Each number is 200 + 20 x the weight over its row's rms, rounded and kept within 0 to 999. Layers, rows and columns count from 0. The size before them is the row's rms in percent of the matrix's.

# layer 3 MLP down, 448x1216, rms 0.0993, rows 314-422, columns 512-575
105,231,177,180,190,203,187,224,181,215,219,201,170,192,206,200,183,227,173,201,223,218,247,190,206,204,209,225,202,191,198,202,235,234,196,183,219,187,229,212,224,174,206,214,181,195,175,193,183,187,198,188,215,194,211,188,221,185,222,213,176,194,219,186,173
097,162,198,169,197,173,202,248,199,158,220,183,205,209,203,200,186,195,238,227,190,208,218,205,217,220,208,238,179,194,206,212,246,191,212,189,192,180,154,164,201,235,175,170,242,206,218,140,167,181,236,213,239,184,193,195,194,210,207,217,197,187,220,200,235
096,217,185,213,171,208,189,164,242,171,178,186,220,247,216,233,218,201,170,185,190,180,189,222,199,213,168,180,185,213,208,211,194,163,209,239,228,235,219,209,216,207,188,176,185,220,217,218,178,207,233,185,197,195,195,217,195,196,202,206,182,210,201,189,230
100,227,211,192,220,176,203,173,223,197,181,200,196,167,228,188,184,203,221,209,207,185,195,205,237,212,203,167,242,183,189,194,213,141,238,203,198,189,203,165,181,212,210,174,203,190,196,205,214,241,185,195,195,218,203,228,245,217,181,179,213,211,185,205,192
099,202,217,213,182,216,163,225,193,219,198,210,218,198,240,199,181,186,181,218,206,190,191,238,179,220,181,198,173,182,191,178,226,225,175,189,168,149,206,233,204,181,221,218,188,205,240,210,187,172,195,221,179,187,195,210,216,172,159,226,200,217,195,189,177
095,187,234,211,200,201,227,207,186,219,188,199,203,220,168,192,186,185,163,164,198,207,207,207,178,202,200,202,200,172,172,219,216,201,204,161,190,185,177,188,220,199,210,206,213,223,149,214,215,194,233,189,176,174,205,209,218,198,194,165,214,206,144,180,241
093,194,183,187,189,208,210,229,183,179,182,239,212,207,186,202,215,192,176,206,204,217,179,234,191,242,229,173,208,200,165,203,185,180,212,197,224,194,189,243,207,215,243,173,180,220,204,172,170,200,216,194,216,176,229,190,195,213,220,162,203,202,203,194,196
100,172,192,179,219,179,195,167,186,162,154,177,215,222,193,212,167,218,205,207,185,225,196,212,181,198,154,224,188,190,186,219,178,213,186,213,197,210,162,210,195,192,206,183,223,186,210,228,178,196,163,186,223,228,204,210,214,193,221,211,189,203,203,202,166
099,197,217,227,243,232,155,223,231,203,186,216,242,221,222,215,216,206,179,184,176,236,190,222,158,212,205,223,207,224,239,195,204,166,217,180,220,220,229,244,192,213,190,211,179,189,169,196,235,199,181,196,229,205,208,209,188,217,154,223,214,171,219,184,222
102,214,241,188,192,193,166,217,219,244,210,210,184,201,250,210,212,224,170,211,198,217,171,190,173,160,211,198,188,245,228,220,194,217,163,201,252,177,214,214,186,190,204,205,174,175,169,192,220,223,182,209,257,169,232,215,203,201,193,221,224,212,188,161,211
098,211,213,202,201,238,234,201,210,225,177,205,172,198,216,195,239,212,212,219,223,203,184,204,210,182,178,194,174,201,218,210,232,164,192,231,195,204,197,231,219,179,196,184,201,188,178,192,173,229,199,221,165,209,219,219,184,180,208,212,198,195,187,198,218
100,210,174,235,186,211,192,204,187,241,165,166,190,199,211,180,207,227,198,230,203,176,209,196,172,194,217,157,207,171,203,203,210,204,223,201,182,222,181,253,205,183,168,181,180,153,193,206,198,172,197,244,198,179,200,220,227,183,209,173,190,203,208,200,218
093,211,230,210,227,210,188,191,234,204,223,210,224,206,207,255,163,211,184,234,177,186,246,196,211,174,174,194,179,215,194,231,188,177,206,222,243,189,211,198,201,226,203,190,166,169,232,207,197,199,194,201,217,197,182,246,191,206,210,201,224,207,210,199,232
096,199,208,183,204,186,193,193,171,177,206,181,217,230,199,207,218,260,184,188,197,159,218,175,208,178,199,216,199,174,187,224,208,224,207,226,180,178,215,222,223,178,212,211,200,223,167,235,163,181,177,186,246,205,189,172,178,189,175,161,206,223,203,197,171
101,211,193,196,176,192,190,218,163,196,187,205,204,218,212,207,237,158,186,212,214,232,199,185,220,225,230,194,199,192,195,208,165,245,200,193,197,192,199,225,207,171,211,194,207,192,175,196,213,197,164,184,170,177,190,197,223,210,222,180,187,207,176,204,200
099,229,242,204,243,159,190,145,200,219,202,177,205,174,179,200,170,239,228,172,213,205,191,198,175,159,190,182,229,226,180,198,169,188,231,179,210,215,155,225,198,188,209,205,224,215,209,216,166,197,216,241,186,228,204,210,192,186,193,166,177,200,210,187,227
099,155,236,170,221,174,182,206,248,184,209,182,222,221,173,204,198,220,172,195,191,202,154,209,185,201,207,209,215,186,166,199,206,181,174,199,169,189,167,227,188,192,168,224,208,170,240,180,171,193,212,221,199,211,217,167,179,185,202,204,202,184,233,215,186
100,211,219,186,177,185,190,202,210,198,212,195,225,180,176,217,222,193,183,204,210,181,219,200,164,229,215,159,198,201,210,183,189,174,226,175,171,220,232,231,183,193,169,159,222,175,205,212,195,194,164,196,205,201,177,222,236,171,192,231,186,219,204,158,205
097,201,218,189,207,190,194,212,176,201,185,205,219,251,200,201,223,240,199,214,221,217,223,177,173,184,177,218,215,186,186,183,199,194,233,211,193,195,184,224,191,200,175,214,182,203,197,187,140,196,218,208,186,182,234,151,209,229,198,191,242,173,200,217,162
098,198,199,210,191,210,210,179,206,203,220,206,178,194,222,226,179,206,184,179,166,170,212,201,239,190,224,215,221,199,217,212,186,215,206,230,259,240,209,214,206,247,223,186,227,211,132,201,211,204,165,214,246,179,224,182,193,191,212,197,153,203,183,167,258
098,191,170,232,206,187,223,199,187,220,177,213,186,200,199,195,170,194,191,188,156,203,192,215,230,176,170,226,206,190,207,201,224,219,219,183,217,191,230,197,197,220,195,208,185,188,178,198,236,193,174,234,181,202,194,230,222,221,205,218,178,179,198,194,200
102,236,188,222,221,219,205,224,192,214,200,215,192,236,210,229,222,196,212,170,203,175,199,201,203,228,212,204,212,236,213,193,191,169,204,199,193,206,180,163,154,173,190,197,206,198,196,173,193,204,191,195,163,183,250,211,188,222,203,202,190,195,176,195,215
098,195,228,193,166,200,207,226,198,207,185,233,220,170,176,194,223,174,191,197,181,185,175,196,220,209,225,248,218,246,179,182,196,189,246,202,202,199,153,244,183,201,204,210,177,203,201,198,206,197,224,181,198,217,188,204,219,233,204,220,148,204,206,202,181
099,202,202,197,161,256,229,193,158,231,214,214,183,205,182,222,199,200,239,209,265,186,198,193,211,231,218,237,211,174,193,202,224,217,179,158,196,201,185,163,217,216,177,206,173,239,181,183,175,206,203,193,233,179,222,171,169,199,228,196,212,188,218,213,173
099,214,266,227,187,214,228,240,201,201,184,224,206,209,190,183,197,215,196,195,215,178,192,189,202,178,199,203,201,212,208,195,216,202,201,210,171,162,217,180,201,203,208,218,198,230,220,213,205,199,225,198,158,189,223,189,203,200,187,204,203,221,152,214,178
101,178,218,196,213,228,158,251,160,228,222,210,210,195,186,192,202,221,187,222,225,173,171,205,224,177,209,203,207,205,155,196,177,185,227,204,169,244,212,236,171,218,229,218,187,238,217,210,215,211,180,165,212,186,200,212,212,207,195,145,224,209,209,223,220
097,210,231,212,222,216,202,195,216,205,184,212,228,225,188,207,198,187,175,223,217,190,228,208,172,211,180,242,201,180,189,208,186,200,190,209,209,195,188,174,219,222,207,230,258,166,191,174,215,207,198,196,188,198,215,204,205,206,216,217,187,184,226,246,183
100,175,187,216,169,197,222,229,241,185,196,211,190,232,199,186,214,211,223,209,200,182,206,206,216,215,224,194,198,183,216,194,212,201,199,217,196,221,204,220,213,170,178,170,191,214,206,168,181,239,227,224,170,180,202,228,208,175,201,152,169,197,205,201,204
098,202,192,230,164,218,218,202,209,188,222,185,196,224,215,200,219,215,201,213,184,207,201,207,190,238,216,209,227,199,219,195,207,168,212,181,212,204,208,230,227,163,202,214,227,220,178,198,194,220,208,218,200,194,189,180,196,211,209,172,198,209,172,176,167
099,185,179,197,213,192,186,194,224,220,212,219,159,161,234,214,193,217,166,226,176,223,186,219,217,219,168,180,158,205,255,198,179,197,230,195,237,207,194,217,213,178,229,192,180,199,197,239,192,193,200,211,175,215,207,199,220,202,210,216,171,179,167,209,197
104,204,185,207,207,163,193,200,206,223,207,211,217,160,211,200,208,179,193,212,232,191,215,217,211,194,228,146,205,237,161,203,238,180,199,168,199,178,210,179,224,177,216,179,226,204,193,209,200,195,242,200,230,180,188,188,227,201,178,205,213,174,177,241,209
101,187,214,213,179,191,195,210,208,200,197,199,196,193,188,193,196,212,220,184,214,174,207,203,199,175,182,211,175,200,229,211,217,196,203,218,232,225,192,207,212,199,198,202,191,191,198,188,171,191,209,186,202,200,199,195,236,212,185,226,157,239,191,171,185
100,199,200,199,217,212,213,243,210,221,214,205,175,188,211,190,198,217,180,226,218,214,226,208,179,201,190,202,175,189,194,194,214,272,206,210,182,182,193,190,243,211,217,190,179,202,199,167,177,161,202,182,178,217,197,224,213,202,191,194,173,196,199,206,219
097,197,226,226,233,240,179,234,196,225,204,203,204,243,155,223,219,200,209,212,192,195,208,177,174,234,150,202,210,185,234,169,185,154,175,206,187,210,178,227,168,226,205,204,232,196,234,222,174,196,192,197,212,173,166,189,203,216,184,174,197,182,201,191,189
102,192,220,194,185,226,197,115,186,201,223,219,206,184,192,212,182,218,200,251,224,222,225,207,230,238,242,153,218,227,176,198,214,209,244,209,181,204,154,195,226,248,215,216,211,200,197,188,166,214,161,161,205,239,217,200,203,211,203,202,174,165,234,200,224
100,195,177,177,199,200,197,177,240,203,185,223,197,210,240,195,210,222,241,206,203,206,172,195,232,190,202,183,214,197,195,202,182,226,209,222,196,226,201,230,206,202,169,207,247,217,186,212,185,174,229,193,164,205,181,209,213,178,210,206,202,240,178,203,177
098,191,212,202,178,195,205,222,240,209,184,203,218,212,243,194,191,175,195,220,186,243,219,173,240,185,201,158,192,171,207,204,177,241,190,179,230,172,188,198,210,204,228,214,219,185,184,173,190,177,175,195,219,191,198,193,218,189,181,178,199,193,177,207,179
105,196,189,204,180,221,224,212,185,221,178,164,198,166,187,201,200,256,185,185,198,187,172,171,176,203,193,240,198,250,225,198,183,196,208,240,233,205,204,169,171,181,180,203,212,223,184,191,176,221,190,203,201,227,219,184,191,230,203,193,186,225,232,200,199
102,218,214,222,164,193,203,209,169,217,220,200,179,187,192,238,216,189,175,178,211,164,217,242,212,196,208,181,196,206,206,183,196,203,180,180,190,149,189,176,229,183,214,205,235,196,194,173,221,248,191,191,206,204,202,208,189,230,183,222,196,146,222,200,223
095,221,182,161,176,194,218,213,204,206,222,201,185,215,204,217,188,218,198,167,189,198,176,196,180,227,178,213,224,183,217,207,172,196,175,215,202,156,222,194,206,196,220,213,236,203,201,217,225,165,211,209,156,192,177,176,198,217,217,204,215,204,200,180,210
099,203,190,202,215,221,208,193,216,181,179,173,192,199,156,182,200,229,180,174,192,198,201,195,210,217,220,203,163,213,206,242,231,204,216,214,179,208,166,182,203,202,193,184,181,184,206,167,233,240,181,207,189,254,184,216,234,214,190,224,187,203,184,255,220
100,189,156,210,204,210,197,170,226,205,185,203,189,214,209,187,217,233,183,223,200,157,185,214,243,173,175,192,165,201,204,194,227,213,161,202,194,172,213,267,226,153,180,216,184,181,225,237,191,184,205,199,215,200,202,223,201,220,171,221,207,215,220,171,182
098,201,215,217,192,166,173,206,224,235,180,205,173,197,183,212,192,191,184,189,183,205,198,167,212,204,207,169,217,208,223,192,187,246,199,189,227,190,205,185,175,208,215,214,209,219,208,253,237,182,150,199,205,191,164,243,215,150,185,196,183,186,194,255,265
100,170,204,173,186,210,160,211,229,198,195,220,204,206,191,214,199,190,204,195,188,224,209,189,182,195,202,183,165,185,178,206,199,216,190,214,210,186,196,210,212,182,168,201,174,232,203,182,216,211,206,199,183,208,205,189,190,189,173,222,207,163,175,195,194
100,218,227,231,209,210,217,207,235,185,220,159,176,152,222,165,198,210,199,211,201,186,184,202,242,220,220,225,181,189,194,205,227,200,220,192,210,203,175,177,178,194,202,210,188,199,195,207,211,202,189,185,171,180,185,244,201,235,174,233,177,159,183,213,234
103,225,195,208,169,161,200,218,231,192,190,198,209,245,213,168,195,174,189,215,207,171,168,236,207,185,205,231,233,205,212,240,204,176,207,204,195,220,199,170,147,189,225,291,195,218,201,194,233,192,169,172,184,222,184,192,207,159,203,195,170,178,198,219,227
096,214,207,185,221,197,195,203,193,191,181,197,217,228,223,193,164,212,217,163,198,215,194,200,193,193,211,225,177,195,213,174,192,207,190,207,219,184,175,155,217,222,192,144,233,193,223,209,216,192,191,222,203,219,206,210,240,196,220,227,211,189,201,184,206
099,212,169,206,199,228,179,169,231,237,210,251,207,180,220,191,219,224,235,196,183,219,218,184,204,213,224,226,205,224,215,215,201,233,190,216,205,232,224,191,194,180,226,212,194,202,217,187,221,226,198,232,196,205,198,229,213,202,186,162,209,225,180,178,217
099,190,215,201,170,178,209,185,234,183,169,161,198,211,221,172,182,164,214,247,176,214,213,177,177,164,211,200,173,204,196,207,183,211,213,205,208,226,193,251,213,177,166,213,215,193,189,198,199,211,180,190,166,206,198,266,190,213,203,237,187,226,167,201,221
103,198,228,199,226,188,170,217,213,197,187,211,182,170,197,180,187,210,249,194,209,223,211,181,231,209,187,208,193,230,194,202,167,238,209,199,189,214,171,187,216,206,203,165,194,208,209,179,169,203,214,210,205,195,209,226,193,208,193,190,207,232,216,216,167
096,217,212,197,224,210,182,192,174,195,166,187,228,175,208,210,208,227,217,171,189,195,184,240,221,207,224,201,182,199,176,164,197,162,177,203,199,183,158,218,227,232,215,191,176,211,199,159,186,164,213,207,203,186,188,223,169,217,208,204,253,200,176,232,205
104,212,186,211,206,170,193,243,225,183,237,209,190,208,195,159,192,203,190,197,185,161,183,194,187,208,185,222,179,131,231,213,182,171,185,194,213,240,200,195,176,203,204,180,200,190,139,204,165,229,181,208,199,183,238,218,198,210,173,197,187,225,169,237,208
104,201,239,163,208,240,203,178,219,206,205,201,190,215,202,214,212,220,204,170,174,200,240,201,200,225,172,191,234,189,202,189,203,193,171,202,210,227,232,195,222,229,220,203,220,212,183,188,213,189,200,209,232,181,190,207,186,185,218,191,174,151,177,188,201
096,228,221,266,216,198,213,203,208,186,197,215,189,190,192,203,170,191,175,175,226,220,193,223,202,222,249,205,196,181,200,197,221,154,208,227,213,246,179,206,226,233,190,213,225,212,180,203,213,224,194,188,195,212,209,196,212,182,220,192,184,207,191,179,209
098,228,192,227,199,187,213,215,221,222,214,169,207,151,198,211,232,182,233,177,183,194,210,188,188,209,230,198,195,170,192,184,208,229,208,207,215,163,224,194,192,202,185,206,214,224,198,205,190,206,163,189,201,203,208,183,229,204,194,229,157,222,200,163,209
097,245,222,192,206,173,183,182,192,192,218,224,242,177,207,188,205,202,207,192,180,208,184,258,164,178,188,193,190,182,194,180,240,193,208,172,192,223,198,201,221,223,163,229,195,171,180,198,204,196,209,186,185,173,192,232,177,200,214,218,204,202,205,184,214
102,202,209,222,185,224,201,184,218,218,191,180,222,176,188,188,190,224,214,209,226,222,208,216,204,152,204,201,185,202,214,180,195,242,172,190,202,186,172,196,201,196,176,205,164,201,199,168,208,216,200,201,170,198,202,206,186,197,210,160,204,175,214,186,199
097,196,231,179,206,202,196,215,194,203,171,199,213,187,207,222,197,214,183,177,178,199,171,213,212,220,169,211,214,162,184,211,181,164,195,204,210,207,176,193,216,190,193,205,190,196,197,185,187,214,237,236,197,181,201,224,204,194,198,200,175,204,191,221,213
100,193,211,191,188,223,208,165,203,202,205,196,204,225,167,208,190,172,209,230,205,193,185,180,178,172,165,225,203,201,214,184,229,170,197,172,214,204,185,196,195,214,203,190,192,201,210,199,201,215,188,184,201,210,204,210,169,197,183,195,195,189,194,232,196
099,196,171,213,152,191,192,204,192,194,187,206,174,159,211,223,226,174,246,175,192,213,237,219,212,199,217,201,202,236,228,198,197,217,204,203,183,217,217,199,168,221,176,241,200,208,206,199,198,196,223,223,158,204,174,197,182,197,207,210,193,195,177,201,188
098,198,183,215,205,194,238,190,251,200,223,167,207,196,217,227,213,205,208,201,213,197,186,204,240,215,198,245,213,200,226,215,216,216,194,245,197,207,208,201,218,243,187,190,185,211,189,194,182,190,162,176,211,201,212,231,244,232,195,191,237,162,220,202,208
101,172,217,204,210,250,182,234,181,180,209,207,231,217,214,170,183,219,244,190,194,176,223,213,188,246,212,217,200,217,171,218,188,195,199,218,175,255,177,171,202,205,190,209,218,219,231,199,229,229,194,201,220,165,205,177,204,192,220,173,211,225,202,211,212
099,199,216,219,219,170,207,194,207,154,189,186,197,214,234,204,182,211,189,265,208,184,190,206,188,160,186,201,193,175,210,184,170,188,197,190,202,226,191,216,196,227,205,194,247,199,227,187,188,182,219,199,169,184,195,190,168,190,216,208,205,223,179,173,252
105,240,185,206,191,196,182,217,195,183,194,180,229,201,180,191,208,214,213,202,184,184,166,191,180,187,185,178,192,220,187,204,217,177,210,216,200,172,207,191,171,179,204,220,169,192,188,187,242,171,205,205,223,194,231,181,220,206,199,204,241,213,185,211,176
100,190,148,192,196,197,185,184,194,186,236,215,199,196,218,212,191,222,201,206,196,211,204,175,182,203,202,219,200,212,237,213,207,164,179,211,196,214,210,209,190,174,168,176,232,180,188,171,236,211,179,205,181,217,219,197,209,213,206,200,207,184,219,183,206
103,182,205,210,185,174,210,192,214,210,207,216,210,212,174,214,211,209,223,192,205,169,242,199,216,231,213,207,179,247,202,206,190,165,206,214,194,204,226,230,144,199,214,195,161,209,200,235,198,192,206,186,219,216,226,164,232,137,200,182,186,185,177,221,198
098,199,162,183,213,186,228,204,170,199,197,205,218,178,196,212,205,218,169,185,250,211,179,202,196,181,246,201,208,215,166,205,209,207,219,196,213,188,182,177,197,197,171,195,212,179,172,176,180,180,180,171,226,194,206,198,177,191,204,161,165,191,188,242,188
100,195,194,204,181,216,222,181,189,243,204,207,192,182,181,184,195,198,194,199,190,188,175,204,198,192,218,200,202,186,235,189,169,213,174,180,206,214,167,190,197,152,191,197,231,208,211,193,242,222,178,182,213,207,176,209,189,203,193,196,213,194,170,225,188
100,195,244,200,211,195,214,253,194,204,186,172,186,164,198,209,223,229,165,199,218,220,152,221,224,199,154,206,192,197,201,200,186,177,196,164,213,193,216,211,186,204,210,207,196,195,237,224,192,164,189,202,233,219,200,199,206,210,214,198,193,205,221,213,170
097,214,204,240,236,210,177,167,199,191,206,195,168,192,211,196,210,182,180,201,185,187,171,184,202,231,207,219,232,185,216,218,223,193,204,208,191,215,213,211,215,176,190,218,235,192,205,216,191,211,220,203,190,225,177,192,198,181,199,198,210,224,197,167,207
098,214,233,180,223,210,165,204,216,214,238,208,192,194,196,236,216,222,216,216,190,199,201,217,210,200,208,208,189,149,160,231,176,172,214,178,180,200,203,240,197,199,192,228,222,199,227,211,179,174,214,171,203,199,194,215,176,200,188,167,185,234,184,199,210
104,215,241,183,224,199,203,182,237,181,218,205,226,178,190,189,210,194,190,195,211,229,231,181,174,195,215,211,195,205,208,205,194,189,205,212,195,194,196,210,207,189,226,218,230,193,210,217,240,207,191,209,201,174,238,207,196,205,213,183,212,177,199,226,201
100,206,177,185,173,201,179,187,191,190,240,192,190,213,174,217,231,190,223,134,184,153,210,210,229,213,235,192,195,179,194,217,201,254,183,182,154,173,205,223,178,183,188,196,171,208,198,224,200,202,213,179,211,171,203,190,212,210,208,163,177,213,236,183,205
099,205,206,202,241,172,225,174,224,191,214,188,201,234,139,235,210,194,197,172,199,228,215,196,226,192,213,224,231,170,211,153,217,142,188,196,228,181,178,189,205,173,181,197,224,195,212,226,183,192,185,175,209,193,215,199,193,206,208,175,206,237,227,176,207
096,174,205,197,220,193,213,191,169,222,181,232,192,189,176,209,224,204,178,245,204,171,225,181,205,228,177,161,221,192,201,186,191,186,199,213,185,215,232,216,202,233,204,182,224,181,198,223,218,202,187,211,222,219,236,194,174,199,160,242,208,202,139,207,170
095,242,208,212,199,195,199,237,189,226,168,209,195,191,186,222,229,197,236,222,174,156,202,236,227,193,214,200,222,212,198,206,220,217,206,167,215,202,185,203,180,142,197,191,174,212,207,222,216,200,179,222,206,189,207,187,186,219,216,190,175,200,196,159,182
098,199,197,211,187,199,193,220,162,223,191,188,173,142,193,174,199,221,202,187,205,185,188,207,208,200,182,207,170,203,209,185,221,164,206,197,163,160,218,165,231,205,216,190,224,209,194,174,198,189,195,176,207,207,212,182,188,246,186,219,239,187,193,242,181
101,209,190,192,188,164,188,185,215,229,191,211,202,217,195,175,233,222,210,176,190,162,182,201,175,181,232,228,231,154,201,186,191,221,195,172,201,184,212,213,182,215,198,203,174,201,175,201,194,226,223,208,209,184,229,209,222,170,203,212,190,178,197,195,182
098,179,180,174,209,212,216,225,174,232,224,227,182,224,189,210,167,207,215,200,208,192,185,214,200,159,224,203,185,227,190,206,191,234,183,186,214,216,204,201,171,175,173,209,193,214,198,235,219,242,173,202,189,188,175,194,177,204,245,188,205,219,202,202,189
097,184,201,184,190,200,216,188,192,200,193,199,200,177,211,214,189,206,205,245,160,171,194,163,208,194,232,195,171,161,195,217,229,191,174,171,225,215,220,232,216,195,215,204,182,191,215,215,217,207,216,207,214,224,174,178,229,195,155,208,206,200,198,208,176
103,168,165,169,222,196,213,181,195,181,238,195,192,222,221,216,201,191,219,190,208,186,203,214,197,194,203,218,176,244,199,222,204,208,204,209,221,215,223,192,198,223,223,238,247,180,202,221,136,237,209,204,210,208,199,175,184,209,177,180,199,200,179,206,197
100,202,191,192,209,222,206,171,227,159,209,178,220,218,215,230,238,170,189,191,162,167,194,208,195,228,206,159,213,249,183,194,188,193,163,209,214,207,215,206,202,187,179,184,205,216,170,209,215,216,205,189,255,189,213,217,197,208,220,188,197,225,227,185,217
096,193,233,208,191,227,215,234,203,200,159,183,204,182,195,176,187,222,174,187,229,193,232,177,219,208,179,200,182,242,203,217,203,205,225,186,189,216,203,182,201,227,203,190,209,229,247,186,184,206,173,214,205,217,171,196,192,210,206,208,175,217,233,199,203
098,183,191,142,218,257,184,197,196,185,195,181,177,165,226,212,213,182,202,214,231,227,243,187,202,196,206,196,215,199,168,198,195,203,182,198,208,187,211,163,226,192,213,214,230,170,186,189,192,211,194,188,200,188,175,224,189,189,167,208,201,243,242,233,206
100,170,186,215,166,220,219,155,210,204,144,210,215,166,217,214,201,179,181,230,157,210,224,192,214,195,209,185,232,214,255,195,199,183,240,189,203,221,223,180,219,197,187,193,203,197,216,205,202,206,198,219,205,211,198,230,183,202,218,178,194,186,158,157,177
103,220,204,197,201,236,178,185,194,212,186,211,184,194,199,202,167,238,204,170,202,218,199,193,197,220,222,169,202,199,179,149,198,239,184,221,199,212,158,198,239,233,168,168,199,203,205,177,246,196,209,221,188,194,204,224,181,209,189,198,208,190,194,187,210
101,187,187,231,159,175,219,199,224,184,199,206,165,191,207,196,226,207,188,203,249,194,245,213,211,219,170,198,240,197,189,207,209,210,192,188,179,209,204,186,205,178,202,182,183,198,204,194,223,220,188,222,185,222,204,207,205,215,204,207,211,188,189,198,224
095,170,175,235,216,189,202,191,163,188,183,168,173,200,187,201,211,203,207,226,193,193,196,202,228,197,179,201,228,209,189,238,201,175,188,213,177,193,186,226,159,139,190,202,185,202,230,201,228,198,209,208,179,219,185,224,220,162,203,169,217,216,205,168,233
101,209,197,240,203,230,183,178,158,198,171,199,236,180,237,198,198,186,217,178,210,209,215,188,182,201,259,236,218,207,196,177,207,206,242,184,216,213,195,194,242,172,183,236,202,182,239,198,195,198,183,226,192,196,217,201,190,198,177,192,232,224,219,170,150
098,228,178,184,206,223,167,200,181,234,208,236,219,200,229,206,175,193,228,201,181,209,200,184,214,162,197,228,198,171,216,175,207,188,221,225,208,210,152,228,165,222,204,200,189,179,189,187,182,197,186,181,212,182,210,211,195,189,211,200,182,209,195,189,150
105,204,222,220,215,183,224,203,198,223,194,171,195,155,182,232,214,188,184,231,210,212,209,201,202,203,184,187,178,194,209,203,202,152,163,192,240,167,220,206,219,207,197,190,241,176,201,189,227,238,213,181,230,207,174,195,178,206,174,183,224,200,216,230,201
096,196,189,210,200,212,216,190,200,191,197,207,185,201,185,172,187,212,181,181,212,212,187,205,162,145,211,227,189,209,196,203,209,151,229,224,193,180,223,172,180,187,224,225,197,196,198,204,191,215,202,228,158,195,197,184,227,226,204,200,182,200,220,217,184
097,146,187,189,227,176,239,184,188,176,192,215,184,179,218,182,152,177,207,210,200,184,176,186,208,198,184,161,229,183,201,192,221,216,198,171,237,191,187,171,199,200,206,209,186,176,224,195,223,204,165,214,200,193,206,207,191,198,225,182,165,191,173,231,208
100,197,192,216,187,191,184,169,192,210,200,253,222,240,213,155,170,192,187,197,213,168,183,201,180,172,185,244,240,214,160,182,173,158,222,222,197,211,207,204,213,213,202,183,227,202,202,203,222,183,193,190,211,187,205,163,210,194,179,194,230,198,172,212,191
094,220,199,206,188,175,211,244,230,180,206,195,182,145,170,201,198,204,238,217,174,213,187,185,217,223,213,198,160,206,185,247,230,176,212,216,159,231,209,181,212,177,230,218,210,235,164,173,195,202,210,200,199,222,197,172,225,222,225,247,184,231,182,192,194
102,214,239,184,195,210,201,208,154,221,174,206,208,219,227,190,168,218,215,217,167,202,233,184,176,191,189,227,215,195,186,198,221,215,203,199,209,213,227,205,190,241,180,168,183,213,242,218,188,205,189,200,208,227,187,219,191,210,154,187,182,199,188,228,235
100,192,214,213,195,244,176,188,178,200,200,232,244,165,231,226,184,192,191,158,192,231,234,200,211,172,168,215,180,212,188,181,208,207,168,192,194,190,216,227,207,239,192,174,203,178,217,205,191,204,204,188,199,185,218,183,191,192,189,222,201,215,216,211,206
099,206,155,211,146,174,210,185,196,232,217,198,219,178,208,238,178,187,220,205,225,184,201,232,219,206,210,141,200,190,195,213,210,167,190,227,224,194,182,209,180,208,187,205,200,191,202,191,211,187,219,214,162,193,203,197,205,202,181,206,217,247,189,222,212
102,201,179,200,211,210,203,198,203,172,190,196,198,208,190,204,171,199,153,198,235,198,229,225,192,185,195,198,216,201,212,207,188,191,181,203,188,222,181,184,184,183,225,192,215,193,187,203,203,205,196,176,205,207,178,166,159,215,197,220,223,206,207,195,196
096,215,213,227,184,212,187,194,199,196,201,207,199,230,214,209,171,215,208,221,204,187,208,204,186,223,185,202,191,182,196,191,201,182,221,195,201,222,165,181,229,200,197,204,204,234,192,188,214,201,223,176,160,197,206,175,219,171,227,165,209,212,230,205,190
097,188,219,209,187,190,221,167,195,136,202,191,207,192,218,225,189,205,205,203,195,210,179,216,184,186,198,202,152,224,200,251,214,224,187,193,184,210,214,188,188,178,248,211,179,193,219,204,219,164,172,193,209,229,194,190,238,214,206,219,212,208,221,209,230
096,196,187,229,169,187,231,189,182,206,216,183,203,203,190,226,203,198,191,163,188,238,198,223,184,192,189,189,187,222,195,217,188,168,186,166,204,189,197,191,217,170,193,169,190,195,222,201,194,190,162,199,213,193,192,200,209,188,173,218,212,211,188,201,219
100,166,211,222,188,178,224,198,155,189,177,201,179,217,184,214,218,204,177,219,208,212,235,220,199,195,183,213,224,241,217,215,208,239,170,217,179,189,204,205,180,208,198,212,190,188,190,227,160,178,252,187,180,218,197,226,219,208,228,245,189,204,197,191,175
102,209,226,212,234,210,194,227,215,231,202,209,155,233,195,224,203,227,195,192,162,253,220,194,206,204,195,156,177,212,227,162,186,219,202,185,209,216,183,200,175,190,194,196,160,223,158,217,157,185,172,211,187,207,238,200,213,205,201,180,234,181,194,212,188
096,227,228,199,225,194,206,216,213,186,158,229,206,210,214,208,193,189,210,246,201,193,209,206,180,226,144,187,230,198,192,158,201,218,178,194,193,177,226,229,200,216,206,201,205,227,187,149,206,218,179,221,208,182,177,216,178,215,220,218,205,195,201,157,204
097,220,176,160,218,219,198,167,218,175,211,218,191,228,216,174,183,140,228,202,202,216,184,175,193,235,238,205,194,192,210,206,177,209,182,184,205,231,198,202,208,153,176,170,209,193,218,188,186,230,197,217,203,212,171,218,181,218,214,183,202,215,210,189,204
100,215,176,202,176,200,186,219,216,207,183,195,183,220,223,201,211,169,209,196,231,190,177,201,206,204,222,208,201,226,220,195,218,174,185,205,199,178,160,187,206,181,224,225,189,188,205,205,185,202,183,211,199,250,224,230,215,179,202,197,200,221,219,203,195
095,183,203,171,166,200,161,205,200,182,229,174,175,190,214,214,201,200,175,208,209,215,188,213,240,188,236,211,182,189,217,181,206,195,201,221,208,211,211,223,199,220,204,232,213,207,204,220,214,205,231,194,231,161,244,183,205,214,209,177,190,162,157,243,178
097,221,193,211,183,211,235,204,199,196,184,210,224,199,214,185,199,167,193,169,176,233,180,160,190,190,231,163,150,198,219,195,191,199,200,197,210,235,244,196,200,181,208,205,182,201,229,179,183,193,197,221,197,195,206,152,195,188,204,192,195,184,217,195,206